config.yaml
hidden_size: 256
num_attention_heads: 4
positions: "rope"
rope_fraction: 1.0
init: "normal"
init_std_up: 0.025
init_std_down: 0.0
optimizer: "soap_variant"
learning_rate: 0.00406
beta1: 0.95
warmup_steps: 107
schedule: "wsd"
train_tokens: 775400000
Each number is 128 + 32 x the weight over its row's rms, rounded and kept within 0 to 255. Layers, rows and columns count from 0. Numbers have three digits each. The size before them is the row's rms in percent of the matrix's.

# q: layer 6 attention query, 256x256, rms 0.0934, rows 0-18,64-82,128-146,192-209, columns 192-255
# k: layer 6 attention key, 64x256, rms 0.0903, rows 0-17, columns 192-255
q0 098:092131213180120079113143174110082109129117092169089090152117103086084134111132100058153098139165090085113087154093071174122114091147113080090080110169115128138114108087118090129156094187122128
q64 102:122098127135176112123137137091081125098133132123108099124115133114090125137156136105152124109092051117115099131097085156130125105166096097083115124091167098165129153124137131157179131149094154
q128 097:118165171118179157088173144094120109106074118179087186100100119107064106171091162115141081136117096088187092206116062121130074132150129099089089117144177116154076128129088150096147084170085127
q192 121:149107095095146092079102143101114085078087099148121086074090047158082100118163164115161044138168039089097128091095122083129126153133066097113100168142222105122132115144204153097166146165133148
k0 123:125117153150118117098128141118058104124091147149127131177165151145067164141094137161086146083164185108163134173133104104174119097122105178082121132186074111092133141097086135158154090183144155
q1 068:168131121097143169157094157089177130105147092091131127101125095119134120083191145151085109123164168127097166079093131123165119070164159108178140139076190151105083131117183114119120145151126087
q65 084:094170087099130114123090084127174153127094126135140136096159148135141033162102166145187030144142092107131196109117198088065123186183123083153175149083132114084066117128166095120148137083134107
q129 114:133116100127110148119091072112185186096125092114164129126134117144175095093122162108156067170131109104076164063083139101103147162154150070165129142081153131138087077161202110123118176076159138
q193 075:127102071085103137114104113132185145083115144073129129091141188172133086141126180179128106177097182162133174101137163095140088164134149152144160129134127173054063095144167133121100173077112130
k1 110:147138071065162120141110142135194130126134115095151145099117082134169122131164172121133130141095127134108086053099103190114125125157147129148114163108186150137140142135130147098068160075102108
q2 107:127141172198130083096139122086062100173167145113096189145133130138093136161152149073089100138136095150142089156118129131116149088056131131123054122116134139144102186116107151144169092174143140
q66 112:085156194144184125071110104166054107113078112205114142142146153127065143137148088084150116143134114090131095136125119075153088138134079111170109112166189110127103164098169151125191121171077153
q130 116:104153169154165101042147103114091121069156122160126115144115087156075144159158115109133115093175049119169084157172079106121115124144122139158116149186159082122159143124087138152167113202139145
q194 101:113120082144097046138142143100112099144102144130101106100116137133080126075124153158169080124203063095139102157116128099074147153123080131069113103158195105145141128123203136107144154131238150
k2 096:118127202156195131064160182133074124094055100189147132111109111145071179120090183143135124085141101096093162129140110116140116105140112107130101150132136081117142132111116165113183074158124145
q3 087:121105135123102126164079123112100145118042130141104150165084115097135086045132142174114104082147062130123116155055135090058117145126139113106145113096204153111104134068152097102088140102168092
q67 091:123090139151087121179194083059132160155092146163120065178096080129107123110131086098146089165175128134105186143109113132095158103172129133120143155157086158172110120130121067137173136097113112
q131 078:088159138171092114098087152094078095153125114131116119089169188127108103120171087131097076144134122141170170118075105161120079094088203149167139092135091166089121154133172125110167118170164166
q195 119:140133084061106162167108101128227185086122127083137108104143165165148081130144142141115110173069159161120185101107150082138093137160158136182171136083118154075070103120136106115115121085140110
k3 093:121101165166173124065189097176075124092108134140118149111150171154098152167107137138123162141139181095154108188169147128147123142077092103134109150167105109130086087141081143112178120196179186
q4 076:138217065090088139140132135104152126163156149146140120092149128102136140107152146149151183113107180166087099109138115173168132158189099086138158141151110139121122154178118135142087163139096193
q68 082:138129148141111112090107127066137163113125107118164126118187105117163095070138127129144094124077107134098141127114212151100105114113160122175163165055171138099088086087125111067088136083111093
q132 078:135137077104172126133095145144187099147079147152143157099131118104157058127099138131143084125115186106043173192166162096124180180142172166119160155085145113084102144166179095175089141134067117
q196 080:164158115045127097162139124130106108189157116086196161106123094116121119117105165103102088053098137108113150120164114107074144140206174131129129183112108143122083139146140099089108084112099113
k4 100:129117121110116152124142075130152140117121094062126126082130107136172139128098091144113128188108159135098130159105163112103140192110130101161114156158117157137095150166145169068121180157131138
q5 105:147133116099168134100132156085107128162148173145088116154151146107100093173220155140141152089130141168119100143154155144156120089117110091117072202137128168168137187108081166126192125146174116
q69 106:147128127097141084112126198073120160081126134133167116106167101121140103152112115138164118100170094137111120166090173149117083068182127091098130135127163142125151131140140084181161094101120188
q133 106:100196139111190042130112160071132122101112202178049177146124128092074126143154113135120097074123132133109125119134081141115122078158113126126141163102142091118141088132094113115160102114103098
q197 128:127072105094135111128151189176127140133190119136134089161101136096103133164124182153077148123126121171142105140123092137144122119154050130149117059171106114121152098098127133114166157149142127
k5 098:170122099075122125133118098110195155164158099111156172151130100135168108096174162059149131105091091158137084117100129179086064139112167137110105149098226143156128161110093104058118154149138131
q6 076:147050142067108128152130112163104171064129100111196124128133129154113109131157122074102072122144172076124192111086121080064076107097136086126175137070146166106132153081144137059125091106127082
q70 089:101116102139081123158112085194168127169151186112103156067074174076113123161124181133120113137117156118115086182144178160096128249130143169114159130116175171134075131175094057069132183154121133
q134 085:083142126088118109121116100091168109116109124102108028167157138070161120049118116123173096185125109127125173101140105127110136192142101051136091104129125140142067052144147134092154117142132141
q198 088:122160077112116114095077064146183090093038168069163088164096148099166137157096115148179137170110133135153087056129137142127130150094071082160161097168065141085100079137101097122121133120152149
k6 106:174167078157118128157114148145196145142196104100069142098105131128180087105172155111094144165133095183077099101129139150110103116181137111179086124109129152194112079161145115109107143095151064
q7 093:100169177138152102123116173139132060101108105156030135151161114119087132169098119123109116127129056130112133138171119132074120134066145149138094104111138162138137117083159143128190110122100117
q71 100:154132163118136153098138132148109102121121152161111140121090142140138193176144155113138109130135106104184068154158067119161117100131099118092133135138052156133160128156171156178174097140152122
q135 086:111142119189121098107111157111133132086124188119126164092087144099135131137139091120099103104129135118111134160098058164123082094115143130136160061125166128105136156123098133118205122100130141
q199 108:084117090125145136108190141062110165085094169152147085077090099185120166085099165141152089097125131071185175137109135103177143053075095129054171122118086112104130082074183146143162130109141141
k7 092:106133184083142118089151096181117105115112121126107156163119081068180141099113115107154117180118125151174069091166081098069122196149104189077147109128130157189130112158120097081105173130109109
q8 085:142055127153099138072106081163154174108093134166102153121157110172145087229113115133143173109163204096174138148166103180148089138180151110150120104131121110139220110119085163129120117142086129
q72 082:129075158117150097113117182167096145134153084134084111082106225128158192154127140098096074148130145118147130171134137176155109145027112127147161120133142122075137129109066129154169183116181128
q136 074:111118123100129074094144126097157130146134125158124148181069201096109170126156098097088170154123189171167117143175099096156157132199101151136138088181161100185191129129139154146117122169059103
q200 104:127106146147135109089099123132094138118136083118105127113140147149077148153131086084107151120169163133123109165109092117130147078075056154151099115149184140069145156135101156170132123119117102
k8 096:129168130154168116148160144111074093118175148099121116183071116124120121084111076203109148100126041131134139112156090099176132103136138125065143113168097109116123145099143146150157124159121177
q9 087:118107098088108163177123124142155129140156168184145113129235157145173141143144093166113166095142153138097111144097165119072087115116030144157180176105134159103190146084094197103145131157126158
q73 093:116150124141103130138180115140139131095141173146123147100133143090116096100142108135125168193185168116155149152154178123115131131099165164097191103143079097149115127115125056143083100196086111
q137 088:140121183094158167133151129141158078126128095121156117120086171076103114135109106095108100107154120141103086157232104122136158162102120138163120168117143164093071185073064137134199127159085140
q201 113:132168145147119147157112097139125088221110179129146193156123136137161062100167090100185136120124058130126116141120169137133199156126119155125101138078096161162109156174102102101128151148121103
k9 102:166105200100151146108171152122114113135168082180108107134112106094080144117124137104143123140160182190174122107102119111129095107132029116066136123170168120104147104112094101164152121089170097
q10 085:171056079139118185166130086165142074150044069089129113093146058178126123143064143139171097113081160098137162127124163139163156158123108133135084117083150122103142132119084104117093073127117114
q74 093:110127146126130180181129112157099116147144142160153101091076129097124145104144077081128125071202157154135137154112152105152121157177081136167171135128082162138067115161152114105071081084122142
q138 082:130102091119115126059105132138102146136162129132090174118124103112144164113150116080156104122097140107076130051093148127099120126126121136126154148111137082083101154140147103085179103109116157
q202 090:096132127075147158124179152153111173082168111194150098114191162147089109122083160170137127141041149141134152131125175147189156131137148137157190157086121141051089102103168112109083148097099133
k10 093:144134119013162114093139176079203172171126131050153124141166111067134122119157113119100110192109119124092095110127148103080127144145131115103148103119131131169159140167126101111088086100113056
q11 110:130086123116140123089124144135167097089112147159140095132077064156174148109121108100160140118129149080083069102054080133163116117097127137134120076155137129122096082120215154151186071215103164
q75 104:162104122064181171129136167116149102070109035166080175120124140111096160142118163154126078158080099104133110103139081114127117123112124048164044131153114107098164181088118165130192082132136184
q139 098:122158134150144190100189165120092119083048074105096187123133069147070132134105122071136104140116150122173090073060122086176104129141100140082109133151127116144143145151111150127159119150107110
q203 128:138075143134149146152146145131044147095088120161091068137102147111067140144095103134100146103167142157127135128110101135154112111081046127099102143171106102113174140074176146150145138167196091
k11 085:071176136149102134124111134102092134146140093183156127185137166101179233179138139136106119108153203089105134152120115084096123132120127147140157147089155114128076097103186151176130109113123098
q12 113:105190145117121129091083123196085125119091134138116175102114134082097154113169151106162136123142105140067101119176104122072112105120136098102100108113152105124083119113160143120173116139096154
q76 105:122133150058170110165195133133124136109090126087114125101106089148086152151149150108154045133155078095148162148082112105172136164100080088144072104129121156134141139068128186141180113138193121
q140 094:075150152103141089078121123106056118125157112121103144104166123142107102110132147163199144148209099137131102099085109123148119086096103068153092132142105073186122124150130096167128097146166122
q204 116:134145081149121129098119134161134177062130128112127053089092127079091137148121109096127135099140088123143142082174093159074109132123085055099125083154117125067160073109182106092137055148138105
k12 097:157130156152149119118187132149199152130140119062116094111111134120136110110103109121123116156074114113072091112114140163122105137117149083142094144158165158170137166091072142098107062122208141
q13 085:083097126191148102126107105138058142164045083150058137114139151133113157141106154166090074138081196147138146176130019131176127117071138103143167120179060116097109121128076159174086148102099115
q77 083:102125153096120100139124106118117127140116184112129118180156113108086082105153116109166181103132108107157157186110118104155152085135148115097157112101112091212137123120196153163153127172049184
q141 086:123141098132135060154109124142132121057143215167073146163138153158128169130179115139039142107102103109169108139093085113112098083136131140110102192115102096193174132117116165158118154067138142
q205 081:124159158093153144083128167120092129113112185194104135141114088111132144147132196149143095093117147076119080189163101130156148115151170111139103126129071134131130147137124156156186156110162169
k13 098:076142191162122111122206207202069170171136130175131119100068216107088122148102151159138144102150089138148143167129131069142139187133195164107147129128143082115126127106146169116222136107141120
q14 102:129102140123114130105047130188163142155150210092144182099127118140091109193127066104178182157103155076150143132119124159086130044170143146084135083081138083139127129164115135122142111142152168
q78 091:137129149159143157169102183100111068085163140190079153151097144088057200134094090106127130148110073175221127103153171164184055159089146093180091155139157135087185169122039176124108205096166115
q142 097:151121060172115152068178067157144132149100094129157161084158137136097108127121124135192125185146131156092109066115106148107182107090084200167095158114126081162080121099104106090172074135133115
q206 088:075127101133097164140175117118105106144108169112217148164132120117109134122130131142125108105090091105150135101124145171099115096116111117106149104111131138218054143117115128163088045087064080
k14 098:156129141139144122137091153117144180116136131153105116143127151133145185140080139134144122068180142100072136147177144104132080111105141177180196101143130157119120130132076119125151135160077159
q15 086:145117164141179169168084121123135173140081099084077112088077135161137180114133104096147082092125132155093081093087095120151068118128103122125121127145135130087099143154113132109098182127108076
q79 091:177093113138194091109180110048152106151132135100102131146153094158087129115119126156114166108122077114111174117093134081102106096193126146177071093118124135170218098107171118064150133109116073
q143 084:123143131093099107197104072192139163133111134129139141168120137117144126105155096111164090171203126161138145069112135156113142165112104127098166169113203158117107133126119090143150121131117150
q207 092:101126168161136129148073102117154121147087148077132096101186084118172109114190104140159106135157086156090129098205145150125172140153105090147100084108085158184126117117136130078093098123125112
k15 094:163121075120113154173060099113146117138194076112147132098151105072132115128176162123131104154163103161122167112147184105121141084117204151144130168122184112126096120171116125128090095102152155
q16 099:148163124093081065143166115168147128126200125133101155095092168128105109131125173173147136096124141100145081169132112107128062117162146108070018121077110114117134206188128118105127083099139102
q80 090:189108140151112089082095111146160088123147172168120137087133114110126185132100144124090145168084182164081089130133064154144149166141166216130113138140154121203151158136098101099148149157148129
q144 087:105098122120147146133105128162095117139183136124105192104157142102168166101123174088160135134102202108113095108134105064159129129130124162124184085129138109150131095159125144178155106116128118
q208 087:087097160110138171146083145061089094096127038097189109102139096133139046146168155124141156085108162075141129081072148090103131204172120179176101166090149110172132156142137116169138072138075114
k16 109:046128120171135180141158133149188128122073152151133167142130122155145185107133101133158133120149119119127128160104116122154201098063108112100202091134115141107088144122186169138168149143247151
q17 090:157139110107110111171131111089167083140135149136180114129160115133140072131166132104127112107105143169127105120110143095124158095136180155122086113057122149142105130152153135100115168173112122
q81 089:145142118106105112191113063124126248186154078113159130128140104187087152066086136126156126160137141113095137159069124128080069111152077113072155102094110108140108122163130096142088143127130136
q145 081:186188107166135147184158107108152108137132101135192188107091132165125085163157072094106125116155113123079089145199170143162141157177173177142162157112153110094159173134117158169139159141110105
q209 096:160124094150112154141076070108167136152150111117087104123102178120143080135199067121123103150147125100119111142142160164130097142149167143078113157102137114193139167202086054090092132115104036
k17 099:133076106083086104123126073150153116156130120142146118110101165088143126104119113085120116148113093128145132079163137153082130130089115111176111107102143163115142091154139129077084138088109093
q18 097:083099152145110114077165135151100143111114086113140151120158135121103134080102169093123141118159145139114184120160185131144134075148129150123173134126097153103154125074149121089081124128129123
q82 098:186133173090140154170148140088134116114136199123058153141075153111179108192203098150120172139128102074116064158143130111162160146166113177127139114118227096121109138106095147172133135136114133
q146 096:144108102140143122131111122170088090066132077115068195068108143134081109108110109100142159099126172172066136109151175115066153158092105077123189141114165155104096150156075114123119099133135185